config.yaml
n_layer: 8
d_model: 384
n_head: 3
n_kv_head: 1
head_dim: 128
d_mlp: 1024
vocab_size: 8192
activation: "swiglu"
norm: "layernorm"
norm_place: "pre"
norm_eps: 1e-05
positions: "rope"
rope_base: 10000.0
rope_fraction: 1.0
qk_norm: false
attn_scale: 0.0884
bias: "none"
tie_embeddings: false
parallel_block: false
init: "uniform"
init_std_qkv: 0.023
init_std_o: 0.00575
init_std_up: 0.023
init_std_down: 0.00352
optimizer: "ademamix"
lr: 0.000283
beta1: 0.9
weight_decay: 0.46
lr_head: 0.0057
grad_clip: 2.0
warmup_steps: 546
schedule: "cos"
final_lr_fraction: 0.0
batch_tokens: 65536
seq_len: 512
doc_mask: false
train_tokens: 491200000
steps: 7496
dataset: "wikipedia_en"
Each number is 128 + 24 x the weight over its row's rms, rounded and kept within 0 to 255. Layers, rows and columns count from 0. The size above them is the row's rms in percent of the matrix's.

# layer 5 MLP down (transposed), 1024x384, rms 0.023, rows 591-614, columns 288-383
size [101  91  94 101 100  99 102  97  96 102 102 102 101  98  98  99  98  91  99 104 102  92  96  92]
[[134 119 129 133 129 141 153 110 148 107 144 119 152 147  94  93 161 163 116  93 142 122 136 119 131 171 124 161 111 139 123 153 100 111 179 140 102 159 149 157 129 142 142 165 126 106 114 128 136 149 131  98 102 140 126 146 123 128 135  93 112 113 162 112 104 155  75 139 133 139 105 137 124 145 143 137  96 102 136  81 127 137 126  79 136 123 121 128 106 184 163  94 151 104 123 143]
 [122 135 118 106  98 160 115  93 132 191 142 145 132 120 126 123 119 124 151 139 135 117 147 145 126 124 154 125 147 123 179  93  98 163 157 164  62 144 148 111  99 111 107 129 113 154 196 121 116 145 121 108 162  99  68 136 117 124 120 138 156 159 129 161 140 122 129 107 122 147 176 122 115 167 136 143 117 125 107 132 127 115 136 158 147 128 103 149 114 175 123 163 125 152 148  84]
 [101 175  96 152 144 142 147 126  85 144 118 125 103 145 135  92 160  94 143 125 154 130 113 110 109 115 146 181 114 136 112 136 119 146 157 166  85 148 136 108 113 135 116 102 153 121 139 115 106  93 116 154 149  90 128 168  82 155 144 126 152 141 101 128 108 154  84 124 116 139 144  96 122 124 129 139 160 112 115 158 137 123 118 172 162 123 118  95 106 109 117 125 141 186 140 108]
 [118  86 154 120 112 135 128 184 139 158 164 131 184 112  86  99 127 104 143 114 157 130 140 136 156 146 124 128 132 109 121 155 173 134 118 151 124 107 138 142 130 192 133 145 121 104 123  89 119 159 157 110 134 125 125 113 176 112 146 143 119 142 123  76  88 138 108 132  90 154 149 116 143 134 106 172 177 118 132 141 111 123  97 141 135 119  80 128 120  89 163 117 118 117 121 116]
 [ 86 101 162 150 143 106 130 164 119 144 124 125 126 113 125 136 106 112 129 102 117 116 141 118 129 118 111  96 160 129 112 135 133 116  96 139 119 155 132 162 106 155 155 131 124 129 100 127 111  89 130 100 158 143 123 147 111 136 121 127 167 131 137 129 147 105 111 133  71 119 124 159 168 114 162 132 137 137 134 113 124 131 159 142 127  90 158 128 116 136  92  74 158 146 100 139]
 [159 145  81 127 107 126  95 116 109 128 180 127 152 186  87 124 100 108 107 147 144 119 138 123 104  99 152 174 123 122  76 145  79 123 107  81 160 131 102 104 136  86  97 148 153 101 139 146  89 176 132 110 148 100 109 143 163 133 137 168 125 142 132 115 155  95 149 144 130 139 144  84 143 123 140 192 110 167 106 146 135 122 164  98 120 148 133  63  99 110 140 116 117  97 137 116]
 [118 142 128 114 167 131 104 144 152 133 158 114 127 126 130  98 115 119 123 119 115 163 110 125 123 131  98 146 148 110 125  89 125 121 151 145 141 109 157 147 135 115  92 138 148  99 124 108 143 157 156 129 154 145 120 123 142  71 170 130 118 135  94 143 110 125 154 112 115 120 150 163 137 120 124 111 106 154 107 116 173 139 130 104 122 138 105 109 150 114 158 125 136 147 156 148]
 [100 124 151  97 156 143 108 120 136 167 150 131 153 142 107 108 132 169 133 117 139 158 150 142 159 110 120 158 120 136  97 123 105  79 170 135 148 132 134 136 164 120 116 171 140 129 119 155 101 139 125 152 104 120 130 130 145 155 158 145  68 148  89 162 118  75 129 126  91 116 131 114 144 101  87 115 160 150 160 131 127 143 121 148 116 127  88 107 113 134 116 139 117 102  97  94]
 [157 109 173 138  97 107 127 197  91 116 106 162 114 177 123 119 166 160 117 135 124 143 121  75 156 128 189 143 157 115 133 119 140 101 114 117 127  95 120 127 135 131 108 153 125 119 109 123 149  93 132 119 169 123 134 147 118 120  77 116 114 136 121 156 140 115  90 120 116 169 104 157 124 120 131 118  95 134 150 164 147 139 152 147 151 134 116 133 151 118 133 131 116 164  68 148]
 [116 108 146 137 104 127 114 149 151 159 166 128 144 124 111 115 161  56 121 140 112 153  95 145 113 156 117 101 154 118 121 163 131 138 124 116 131 112 138 151 143 104 143 155 129 132 124 135  81 147  85 162 123 127 164  90 161 123 125 110 109 157 136 125 107 110 118 131 130 143 132 118 156 107  89 153 149 117 164 156 113 128 160  71 146 120 102 144 143  96 133 115 131 133 131 128]
 [123 114 140 100 148 115  95 108  89  90 116 109 159 162 184 105 110 138 134 124 163 118 135 141 134 137  85 135 120  87 140 123 118 188 148 153 152 126 119  95 140  65  97 100 108 115 140 162 121 151 122 124 145 139 134 179 136 143 125 147 121 132 103 135 126 103 106 103 141 167 150 107 109 142 114 136 130 126 157 196  90 129 108 112 155 104 111 118 168 111  99 207 124 104 116 131]
 [137 155  97 106 139  94 129 136 164 108 146 148 110 121 114 103  96 117 105 108 116 114 140 138  71 107 151 139 164 150 123  96 121 124 137 113 144 139 122  96 158 122 137 117 144 134 142 120 115 158 119 156 154 132 122  93 156  87 124 143 128 189 138 139 119 167 119 124 157  94 148 112 128 111  78 129  64 166 111 121 124 131  92 158 153 116 159 100 148 124 113 131  91 145 124 130]
 [115 106  99  60  92 150 127 123 113  89 140 146 167 147 142 145 140 126 114 127 102 117 144 141 134 132 131  54 153 171 108 137 101 128 120 116 111 144 128 147 143 132  96  96 112 111 107 156 173 129 121 123 170 132 134 147 115 150 123 112  94 129 126 105 168 142 143 117 164 157 110 134 153 147 178 132 118 114  88 131 118 107  99 155  76 107 148 163 139 113 124 132 126 136  87 137]
 [ 97 119  99  72 149 117 118 120 108 133 113 174 135 129 125 116 133 133  88 167  75 167 147 161 119 130 120 139 145 134 169 148 142 120 115  74 119  86 116 106 116 181 105 134 156 134 106  91 192 122 131  95 181 123 130 145  88 162 112 125 145 125 134 146 112 115  88 101 127 130 139 155 127 124 133 111 105 142 143 112 130 127 131 127 126 122 159 112 146  99 148 123 113 116 118 124]
 [138 133 146  87 107 124 127  82 117 138 114 135 224 115 170 124 124 127 133 105 136 103 101  95 120 106 128 119 140 116 142 114 170 127 111 151 108 132 148 172 170 130 131 179 140 104 107 135 118 123 164 123 155 149  87 142 131 174 153 157 168 136 145 165 125 109 130 170 179 146 135 137 144  83 149  89 118 123 152 153 116 132 138 107 107 102 129 125 122 132 126 130 174 150 132 127]
 [116 106 105 140 107 137 103 154 120 121 185 129  86 139  84 120 133 124 145 148 149 125 134 158 140 100 102 113 122 158 126 152 141 109 109 123 142 102 128 108 160  79  53 207 129 150 141 163 132 121 123 126 137  83 168 165 102 117 120 122 103 138  99 124 153 107 121 114 112 161 144 129 139 125 125 108 147 140 157 105 125 121 104  94 141 113  96 152 116  68  62 152 145 190 120 112]
 [136 160 109 104 148 115 173  82 186 131 143 138 111 117 130 123 102 107 114 111 128 110 145 152 144 155 164 127 112  92 128 135 128 130 153 109 103 156 150 118 118 104 138  84 159 140 152 111 128 124  96 107 144 141 131 122 154 101 116 101  95 162 135 176  96 111  95 137 132 141 132 122  78 143 170  97 103 108 116 145 151 143 122 115  81 169 146  83 134 120  80 102 162 144 117 119]
 [127 138 108 102 135 141 122 122 109 144 137 134 107 129 129 134 152 105 134  99  95 129 128  96 151 143 139 100 142 105  89 166 115  83  97 157 101 125 128 117 124 148 175 165 109  89  85 125 142 124 150 148 108 136 136 143 143 135 123 130 134 138 137  60 111 191  98 122  98 118 168 135 116 150 117  91 166 114 163  77 124 153  86 137 115 166 132 137  96 141 123 103 153 116 147 152]
 [133 117 120 195 126 116 107 161 167 101 167 101 167  85 147 108 139 134 119 132 130  91 124  94  87 114 112  91 136 125 149 141 131 121 140 167 109 100 158 125 161 137 106 155 123 136 165 140 158 207  99 120 163 126 152 109 149 143 103 123 126 115 131 129 145 108 129 102 113 120 134 122 166 114 134  83  81 119 142  92 144 132 135 113 116 126 139 169 186 143 119 163 118 147 112 147]
 [134 152 118 152 154  91 114  97 119  89 129  75 123 128  96 105 164 114 160 133 169 156 132 128 118 132 109 128 142 111  98 135 147  86 108 128  94 119  78 154 178  95 144 138 143 157 135 128 154 130 114 136 135 157 100 116 114 133 151 123 173  95 128 129 157 121 132 129 181 158 121 104 128 148 163 139 128 113 158 167 170 110 152 117  98 107 146 118 121 101 136 132 123 135 111 149]
 [139 134 126 130 126 132 112 108 138 165 129 122 112 120 125 129 101 126 132 176 125 153 120 151 117 106 171 160 134 128  88 128 147 152 129 164 154 172 111 117 140 158 151 132 134 115 100 126  81 144 116 101 126 141 139 103 131 125 129  95 136 108 161 124 164 115  92 164 142 158 164 149 106 146 147 148 120 198 113 123 127 141 110 148 135 126 122 131 110 113 146 142 107 146 117 172]
 [122 134 131  87 122 137 117 129 140 121  92 110 170 121 118 140 176 120 144  85 122 168 162 135 141 133 145 133 106 129 127  82 135 165 104 126 112 146  89  99 179 112 120 110 131 111 159  92 100 148 144 133 106 145 133 140 139 140 132  85 108 128 129 161 161 144 135 130  85 170  90 120 131 106 138 142 104 129 140 124 153 106 200 158  95 148 156 126 152 131 126 156 122 114 129 153]
 [124 139 147 179  84 124 166 127 108 125 155 128 158 116 157 133 101 148 113 128 141  78  93 116 113  87 109 103 117 119 127  72 121 141 147 131 120  96  88 158 128 177 133 151 111  91 139 130 115 146 144 133  73 139 120 128 152 112 145 105 124 145 108 150 108 139 129 106  95 114 117 151 120  99  67 105 121 116 140 155 119 164 165 133 129 139 122 149 123 128 115 158 101 144 117 112]
 [133 132 137 154 138 152 134  98 124 144 123 123 138  98 113 145 117 153 126  87 115 141 110 132 144 141 144 148 148 149 152 151  93 163 122 107 127 107 116 107 127 127 166 132 111 134 139 185  65 124  84 130 161  80 117 152 136 128 138 100 129 133 143  83  99 148 121 129 128 152  82 128 127  93  95 122 140 164 129 114 134 110 102 124 150 143 168 106 153 120 152 128 143 115 114 109]]
# layer 5 MLP gate, 1024x384, rms 0.0287, rows 592-615, columns 288-383
size [ 87 116 102 100  98 104  88 106 101 103 104  99  96  93 109  98  83  96  99  99 121  92  93 100]
[[127 115 146 126 113 135 122 153 124 153 144 134 116 113 136 104 106  88 123 144 169 131  85 108 139 159 186 117 156 146 110 108 128  90 157 127 129 145 114 112 184  70 141 111 103 138 127 116 122  83 137 123  97 131 158 147 160 130 120  97 137 130 138 106  64  96 116 125 145  97 135 104 104  97 117 102 146 139 110 142 135 139 145 136 121 150 134 121 131 130 149 162 146  92 102 103]
 [156  98 116 118 146 105 114 159 115 108 119 138 162 124 121 114 162 167  88 126 138 111 134 136 164 132 125 144 129 141 139 122 114 133 132  76 163 114 103 107 147 131 160 106 115 135 140 139 139 146  95 149 159 161 138 126 163 131  88 148 104  85 127 149 170 126 160 103 104 165 130 145 179 110 154 138 120 160 117 126 115  94 147 109 103  87 116 147 102 142 101 129 131 114 125 113]
 [121  87 120 112 151 137 131 161 104 159 127 125 143  99 129 134 116 144 131 145 154 127  82 124 142 140 124 123 113 150 147 170 113  93 195 146 134 152 169 111 122 180 140 147 137 114 136 121  90 117 137 123 113 126 107 109 131  98 104 140 142 149 104 147 115 164 148 152 120 152 156  83  81 165 166 165 167 156 109 127 157 116 144 153 126 141 144 118 108 123 154  79 134 103 140 132]
 [139 160 123 129 111 144  94  84  81 148 147 125 118 148 137 101 135 141 129 137 124  81 159 118 122 138 150 169 143 109  92 130 114 127 194 132 178  80 147 139 124 103 169 140 138  94 133 124 126  91 111 117 140 108 129 131 154 120 128 141 119 166  99 159 130 155  98 127  97 112 154 101 111 137 154 111  89 102 119 126 132 152 155 153 132 165 117  58 112 131 128 152 110 106 133 153]
 [132 134 154 120 137 112 133 138 109  73 119 126 101 153 148 129  98 106 134 139 137  89 146 147 115 103 141 163 141 101 118 118 119 130 159  90 158  92 109  96 112 111  99 110 136 152 161 159 151 121 109  81 145 137 132 131 153 108 117 126 150 130 139 112 149 112 145  64 136 120 122 138 177 147 117 103 125 140 104 133 135 128 134  87 136 136  95 123 105  71 142 165 134 113 108 131]
 [ 97  97 130 142 165 166 137 119 172 135 175 140 102 156 149 129  90  91 111 126 123 158 102 133 134 166 160 110 130 152 170 129 134 158 111  80 149 185 154 122 105 139 157  88 147 153  94 146 124 123 144 130 156  97  94 141 100 128 127 107 149 115 167 108 113 135 145  95 124 104 148 151 160 162 120 134 125 164 114  96  90 132 105 155 139 149 108 149 143 174  80 144 142 109 127 117]
 [158 115 116 163  68 124  94 127 161  90  77 170 100 125 127 128 124 100 137 141 158 114 117 159 142  96 132 136 122 134 133 124 115 150 130 111 150 126 129 109  97 115 103 163 123 124 110 136 104 108 132 118 105 121  69 175 136 111 113 105 149  72 104 171 104 154 160 135 133 162 156 128 136 129 146 155 158 118 134  98 134 103 138 111 120 155 150 138 137 158 118 132 151 134 119  88]
 [107 117  87 127 124 124 139 104 111 139 108 175 125 116 143 122 157  61 143 142 126 139 143 116  63 132 100 160 136 105 118 157 111 171 127 122  82 101 137 107 103 154 146 111 104 127 139 118 114 138 129 151  63  67  76 130 137 139 129 195 157 111  82 132 106  96 182 108  75 123 160 116 115 103 131 139 111 127 136 153 114 116 152 119 111 144 127 145 145 107 140 158 111 137 184 130]
 [128  93 138 119 134 149 169 164 125 131 136 124 126 147 141 163 100 168 133 129 117 104 116 136 199 138 106 123 132 143 107 128 193 103 111 120 139 149 121 120  74 132  94 137 145 134 117 143  84 117  89 128 138 132 168 157 105 126  94 138 184 111  98 135 175 147 159 126 136 122 107 109  83 106 112 129 193 143 110 107 122  85 111 180 125  94 119 149 133 126 128 115 125 182  99 130]
 [147 129 177 132 160 107 119 106 133  96 116 152 156  86 140 129 106  80 128 126 128 143 142 135 152 174 112 107 160 139 141 123  99 134 175 131 150 119 136 166 151 128 117 155 173 144 136 125 122 108 144 147 173 134 123 142 106  91  80  85 147 148 101 130  99 136 118 115 167 163 136  98 127 155  97 125 116 127  63 154 161  94 106 162 153 133 100 134 142  95 133 136 119 128 116  73]
 [120 109 110 123 121 128 134 132 162 112 121 176 126 105 146 102 119 175 194 143 115  83  76 127 113 121 151 120 142 157 128  75 140 142 129 137 106 144 121 142 150 139 131 111 118 122 127 122 102  89 142 135 157 130 140 134 123 106 121 131 100 172 189 157 140 141  99 115 100  87 175 167 148 117 122  91 125 135 130 142 103 138 137 111 139 127 160 132 123 107 141 120 122  95 132 119]
 [ 92  95 179  74 125 107 111 164  79 102 132 145 136 159  82 107  86 125 120 128 114 135 153 138 163  77 129 125 116 159 122 115 134 119  72  81 147 159 130 133 119 133 154 105 129 147 156 135 150 128  97 164 122 143 114 103  96 113 123 175 135 135 146 114 152  87 137 125 120 161 201 116 109 142 127 166  85 145 137 110 119 148 165 133 151  94 130 139 122 143 129 136 129  59 140 115]
 [118 167 129 136 127 126 129 154 127 101  83 154 168 111 104 119  90 122 138 114 134 127 158 116 122 150 140 126 121 154  98 138 148  97 111 172 148 149 119 165 124 148 120 156 134 120 126  92 149  97 140  86 168 114 169 126  84 169 108 186 134  97 150 133  83  99 126 131 153 153 121 170 168 149 151 135 140 167 116 123 132 177 104  96 160 156 109 100 117  97 177 148 158 153 135 159]
 [177 137 116 104 160 169 137 126 134 133 129 123 114 122  74  62 114 131 148 113 179 158 189 140 152 140 106 141  96 104 161 125 132 131 141 126 137 152 110  70 123 107 133  95  85 143 121 128  74 127 118 147 158 109 122 103 124 143 142  78 129 103 126 113  95 150 129 134 135 111 106 151 139 190 129  93 123 127 115 108 116 101  98 178 168 139 108 135 167 153 133 109 118 116 115 132]
 [148 150 113  71 136 179 121 135 155  85 131 158 151  87 114  98 148 102 145 131 140 109 124 111  97 114 103 173 150  94 117 124 106 183 138 107  97 103 135 113 108 113 115 115  89 120 156 105 161 103 117 145 113 126 131 110 128 121 110 143 147 145 128 151 171 142 160 148 104 132 136 116 130 111 127 143 122 110 121 101 122 128 156 138 172 102 137 148 107 105 132 160  72 115 157 130]
 [111 121 156 115 124 143 139 108  80 120 118 146 134 134  90 109 117 157 157 124 148 151 119 119 138 140 130  67  82 141 128 150 123 122 114 129 127 123 144  95  95 139 163 132 136 142 170 125 144 100 106 140 126 119 123 119 158 105  99 129 129 146 124 182 135 125 121 170 133 146 116 130 106 163 166 150  96 159 101 107 131 108 156 113  97 117 122 102 167 132 132 134 156 135 126 118]
 [114 110 127 117 148 137 177 140 128 120 126 114 105  94 132 142 172 124 132  82 123 118 116 119 136 132 108 163 151 145 110 202 122  83 114 101 146  90 100 172 162 141 137  98 107  79  87 117 148 143 155 161 113 153  99 127 163 108 146 151 156 119 133  96 127 138 130 142  93  83 145 121 118  75 105 112 121 100 146 120 170 135 145 130  93 145 183 151 133  71 107 125 114 138 116 114]
 [112 122 102 179 155 130 113 119 140 134 159 135 111 116 191 162 115 100 130 167 120 125 136 164 122 113  95 157 169 137 144 108 115  83 109 153 118 125 128 110 120 165 154 100 107 141  74 129 142 140  86 170 156 140  99 128 125 139 117 142 190 130 148 147 183 140 151 104 132 137 141 132 140 108 135  98  90 121  97 118 141 130 142  71 146 129 123 146 114 108 176 127 126  88 167 106]
 [132  86 117 143 107 124 168 121 117 103 144 107 159 126 100 178  73 129 162 126 156 124  85 113 142 103 129 124 163 126 129 122 145 143 134 153 175 127 147 131 116  92 118  75 144 145  88 140 138  90 154 181 133 166 108 115 134 132 156 158  98 149 116 166 116 103 125 144  89 162 108 153 108 159 112 102  76 154 103 117 144 125 114  96 163 122 143 122 153 122 162 156 168 139 152 152]
 [127 129 137 129 115 164 126 144 104 107 169 117 133 112  85 120 116 153  99 121 119 156  75 124 132 136 150  90 113  89 132 100 153 154 124 106 196 135 132 140 123 124 121 112 150 144 129  97 151 117 141 138  99 124  90 175 131 138 114 169  82 125  96 137 144 126 158 107  87 167 138 136 146 174 105 110 114 125 107 129 144 107 150 103 111 148 128  66 142 129 141  95 148  70 131 171]
 [133 114 152 147 141 116 142 100 122  98 154 114 143 135 148  93  71 112 143 145 125  98 126 171 166 171 104 120 162 119 137 145 108 121 140 176 126 121 159 150 120 102 114 141 138 144 122 110  77 109 102 144 181 134 114 131 124 135 139 168 179 117 111 122 133 122 164 117 174 123 166 103 154 113 166 132 141 134 131 131 132 130  82 146 100 108  82  74 142 142 178 106 111 154 137  93]
 [109 116 112  70 107 139 122 126 115 125 111 144 115 143 119 133  98 147 102 195 112 127 125 117 153 111 156 177 167 153 116  99 127 134 134 129 132 139 164 134  80 147 124  95 102 100 161  97 133 150 145 106 145  97 107 128 130  92 154 153 119 118  99 142 106 148 109 191 148 137 122 112 167 110 165 151  84 101 119 161 136  97 158 144 146 102 119  82 134 107 128 123  92  80 117 134]
 [159 124 122 105 105 121 174 140 103 135 144 143 136 149 120 121 167 132 113 113  85 143 104 126  99 122 115 116 142 163 115  97 159 119  84 143  85 106  96 116 100 159  79 137 101 128 136  90 172 165 105 170  95  90 115 122 125 146 102 175 122 119 182 122 140 116 157 126 128 118 101 126 151 120 150  86 128 120 110 126 112  96 157 109 107 135 137 140  47 168  95 130 127 119 150 128]
 [120 146 136 154 128 163 151 147 121  83 168 159 137 117 137 132 162 126  91 123 137 129 121 137 114 104 135 137 186  80 117 109 161  96 128 140 158 121 152 142 131 183 172 136  89 170 143 119 102 168 150 129 137 101 130  82 109 144 101 137 109 124 124 166 173 111 102  90 115 158 114 143 109  97 139 136  73 102 133 189 116 127 139 114 106  89 161 132 135 130 116 141 107 151  67  87]]
# layer 5 MLP up, 1024x384, rms 0.0273, rows 592-615, columns 288-383
size [ 93  98 100  99  96 101  95  97 102 101 102 100  95  95 100  97  90 100 100 108  99  96  94 101]
[[142 139 108 124 129 113  98 150 117 136 125 139 183 155 160 139 137 170 126 143 131  79 148 164 133 156 125  92 153  98 152 157 118 145 130 125 101 124 125 142 122 160 115 165  84  87 127 100 128 154 148 149 145 118 147  69 135 108 167  94 122 129  93 115 133 122 121 157 109 118  93  82 173 122  83 149 147 115 114 118 113 144 127 155 123  93 102 154 110 112 114  94 156 122 134 116]
 [160 147 145 119 106 107 171 182 110  90 120 102 105 119 115 110 115 150 115 106 148 105 124 134 120 132 115 111 101 129 137 132 100 128 135 133 143  93 125 113 129 150 123 162 124 166 136 115 149 112 132 136 119 143 108 144 129 141  89 134 117  65 104 103 163 179 139 105 137 110 116 162 120 146  94  83  85  98 116 108 154 154 118 100 115  93 163 147 172 146  81 122 175 137 157  72]
 [123 136 133 142 152 140 120 134 151 124 122 169 113 118 126 144 158 121 110 151 124 120 127 113 113 103 149 100 163  60 120 126 125  87 101 149  93 183  77 120 121 184 137 121 170 124 118 147 100 182  96 119 127 155 126  79 104 110 131 126 117 132  78 141 122 135 150 130 134 129  86 118 136 139 110 102 118 179 102  74 115 122 118 107 146 123 159 138 150 119 116 141 153 109 150 153]
 [ 92 113 107  97 113 143 144  72 121 127 101 147 131 122 121 135 107 162 173 155 180 143 113 130  91 150 117 164 106 156 141 114 164 160  94 110 146 147 127 129 130 117 148 139 106 141 108 120 107 136  99  87  98 130  73 128  73 125 126 136 145 132 110  94 103 136 144  96 165 131 171 112  90 162 162 102 146 111 121 132 129 156 122 143 165 121 127 129 130 152 114 110  93 126 115  79]
 [105 142 112  93  78 116 129 173 110 136 118 147 118 148 123 148 105  99  90 149 129 173 142 135 147 146 173 124 109 166  81 135 151 104 122  90 193 145 128  91 111 151  88 165 139 119  84  94 152  87 181 131 157 105  97 156  91 129 124 168 135 141 108 189 127 136 137 131  99 107 167 153 158 143 125 148 107 117 142 141  83  95 101  81 135 147 127 126 162 100 108 153 143 118 131 121]
 [122 143  91 100 134 131 147 123 119 165 123 110 138 119 119 128 112 126 130 138 141  78 114 128 150 140 123 118 168 128 118 104 124 135 158 150  79 171 144  84 136 147 150 139 165  83 136 118  81 142 133 168 182 119 143 108 140 111 103 124 158 108  81 148 158 119 166 121 130 123 128 166 142 107 102 116 102 110 131 122 149 182 128 107 156 185  90 185 152 135 101 125 117 135 124 107]
 [ 94 139 143 142 122 101 103 136 122 100 117 144 107 107 125 109 136  98 137 145 100 140 165 160 116 136 160 134 111  95 136  96 111 131 111 113  81 162 113 142 104 175 156 150 123 117 155 136 133 114 145 112 131 141 150 133 103 134 125 139 156 153 148 169 128 167 119 108 126  95 127 138 129 148 153 152  88 104 121 136 136 132 168  76 121 106  89 152 150  95 149 176 118 147  94 120]
 [ 82 147 111 106 135 189 153 136  84 167 158  87 154  92 160 113 125 123 130 124 175 155 101 165 141 131 146 150  80 152  94 128 144 107 107 127 117  93 124 127 139 122 139  79 115 123 170 179 124 127 116  98 139 134  92 131 157 106 152 115 129 138 150 109  69 127 125 136 132 130 129 135 164 144 144 130  86 153 117 109 112 118 108 106 163 112 114 120 180 164  89 139 128 109 122 121]
 [112 101 162 156 141 149 140 145 126 160 130 139  94 149 145 133  92 134 124 129 141 116 118 124 106 168 126 110 123 141 126 168 134 131 131 128 147 151 120 116 101 131 155 126 105 115 173 156 163 129 161 142 160 129 136 139  97 126  92  82 125 153  84 138 121 160  69 110  98  97 154 133 147  92 129  90 153 117  91 167 131 114 142 108 113 151 145 155 122  96 113 142 128 146 117 136]
 [159 141 119 114 119 111 145 164 139  81 109  98 107 128 149 126  76 150 106 117 103 155 158 127 108 129  45 155  97 141  91 128 139 160 117 119 164  91 121 163 112 179 147 138 105 132 152 170 109 116 148 133  87 135 128 169 125 103 176 125 107 140 142 125  95 106 120 115 102 107 132 145 121 131 103 128 125 160 125 108 126 129 143 105 111 139 148  94 131  91 136 130 129 153 132  86]
 [117 119 140 187 158 152 161 110 131 165 105 146 137 114 143  78 157 154 133 135 125 125 106 155 100 112 126 135 139 124 166 119 152 118 153 148 147 131 156 102 119 114  87  87 123 103 168 118 140 142 164 143 145 103 115 147  83 114 148 129 108 116 130 148 151  83 113 108 102 138  74 162 107 126 113 146 125 110 112 137 142 150 174 127 133 154 121 165 112 102  99 139 120 158 123 117]
 [164 125 141 178 114 135 142 131 145  98 152 130 154 105 149 124 140  98 168 103 133 149 132 142 121 111 158 110 133 112 108 132 105 177 155  85 154 120 112 148  81 109 155 141 145 171 188 143 155 163 134  91 181 111 102  96  93 122 135  96 140  92 156  97  98  90 147 124 103 188 117 120  97 140 122  94 119 137 126 147 111 109 116 156 153 118 156 120 140 135 134 141  75 146 145 113]
 [195  93 130 166 131 109  99 155 128 129 114 106 113 100 167 140 181 119 117 137 140 116 131 119 123  79 121  83 130 167 120 153  84 147 110 138 167 114 128 154 158 140  81 102 137 123 151 128 167 112 119 177 115  95 156  92 145 155 105 103 124 148 117  97 102 108 115  89 110 130 106  92 133 107 123 144 129 134 125  98 126 141 131 162 133 145 150 129 114 112 146 119 117 166 121  99]
 [173 149 126 103 149 102 107 103 152 159 124 145 109 124 159  81 154 142 161  95 155 164 178 100 151 138 155 134 135 104 117 154 139 121 128 112 148 115 130 107 152 138 135 118 130 115 146 150 161 158 100 127 176 148 131 124 110 101 176 143 131 116 153 113 129 151 104 123 141 120 104 167 125 128 110  78  94 144 126  92 164 129 103 201 145 152 146 142 133 111 120 102 184 151  68 160]
 [165 134 117 105  89 147 165 131 138 121  99 130  84  98 149 123  72  73 106 118  91 146 109 125 133 170 114 143 123 147 131  92 117 127 141 157 141  88 152 138 137 147  98 123 152 115 149 117 139 116 119 142  97 123 107 145 151 139 169  93 145 126  75  82  98 145 123 124 141 157 122  91 129 103 118 161 102 163 102 121 168 142 129 164 115 157  94 171 106 176 158 148 150 159  94 173]
 [122  92 154 122 133 171 129 114 112 144 140  75 162 159 127 152 102 138 177  92 156 139 162 127 139 148 159 130 145 145 101 146 141  95 146 106 129 103 142  95 136 117 122  89 138  93  84 143 127 129 104 172 144 107 128 116 159 108 101 128 126 144 118 106 161 125 131 135  90 134 127 140 144 176 139 145  79 132 124 122 122  81 142 144 105 108 156 128 147 155 126 110 125 161 104 149]
 [ 88 134 158 136 146 127 134 126 128 111 100 111 169 120 128 132  89 126 124 113 131 161  79 134 172  90 142 147 146 143  98 166 141 147 154 122 185 114 105 156 142 120  87 113 141 132 139 160 125 122 143 108 160 106 112 140 178 104 108 118 135 125  94 123 117 100 122 116 131 142 170  98 112 131 157 175 128 157 123 142 106 117 145 112 129 152 102 126 107 109 168 147 103 168 173  88]
 [100 131 154  82 109 152 110 107 110 114  97  96  89 126 112 126 128 112 145 169 105 142 135  92 108 119 194 159 123  97 127 116 134 105 109  87 136 146 100 103 141 131 127 154 126 147 103 118 115 126 131 152  93 131 123 123 156 103 147 126 173 167 137 116 116  96 175 170 114 128 106  95 120 152 106 116  84  79 117 174 139 116 125  80 120 137 108  85 137 111 151 120 107  98 121 123]
 [148 116 102 163 198 139 155  92 122 152  95 159 129 115 174 162 109 157 132  97 108 194 111 133 106 102 116  67 135 108 168  91 103 115 137 147 132 101  68 137  91 123 150 128 170 142 141 156  96 117 120 126 106 115  88  93 101 118 130 133 119 100 159 116 144 125 108 117 149 115 144 102 123 137 113 120 137 106 129 143 168 157  68 157 161 112 167 188 135 111 123 125 163 163 139 118]
 [116 168 107 110  98 123  96 152 134 133 104 129 140 122 122 114 134 154 162 110 129 146 130 155 142  98 159 147 137 179 143 111 129 144 168 133 158 128 142 126 108 135 116 141 148 152 140 140 148 127 113 135 162 168 171 114 130  88 103  96 122  90 120 134 133  90  93 136 113 117 112 143 127 163 103 151 126 131 125 104 155 135 131 112 128  96 135 139 120 117 100 125  92 110 134 152]
 [122 156 128 117 122  85 160 144 113 118 175 124 120 127 119 109  80 130 137 164 113  81 107 182 126 101 129 110 143 159 124 160 133 121 143 135 141  89 175 146 122 144 106 110 153 174  64 169 128 124 116 146 121 160 132 156 135  97 117 132 109 102 119 120 126  90 124 131 105 167 131 118 146 106 137 126 172  86 104 154 103 129  51  99 129 121 154 142 135 133 139 132 137 116 144 127]
 [117 133 140  90 108 117 109 143 137 137 139 106 103 124 114 136 167 160 157 118 138  92 154 124 117 142 111 119 196  60 144 133 138 122 131 121 100 133 161 104 115 107 110 149 151 133 119 104 134 106 141 140 128 133 141 106 146 126 138 139 136  97 115 103 164 141 129 142 115 149 110 166 131 122 134 117  99 120 127 105 206 109 107 108 119 139 184 151 115 121 167  72 144  83 148 132]
 [ 93 133 109 125 120 122 132 135 134 116 178 106 114 160 117 103 103 121 139 106 128 139 148 142 123 149 115  96 117 130  91 123 205 153 118 134 127 131 161 161 113 177 126 128 145 110 136 151 131 115 131  97  93 135 162 139 124  83 123 145  93 153 182 138  84  93  92  93 123 133 140 157  84 141 126 124 153 117 162 133 120 123 163 144 106 175 135 112 145 162 122 143 136 126 117  95]
 [130 112 169 154 101 184 146 174 174 130  96 125 107 110 115 123 119 151 107 114 102  91 133 142 134 186 166 145  97 131 133 114 102  90 124 138 136 152 130  86 114 136 171  81 108 139  94 114 114 133 108 154  96 125 169  99 108 112 135 149  89 129 110  93  82 147 171  94 168 158 120 123  93 144 179 141 127 120 112  76 115 144 106 111 116 142 120 153 170 141 159  74 150  98 146 120]]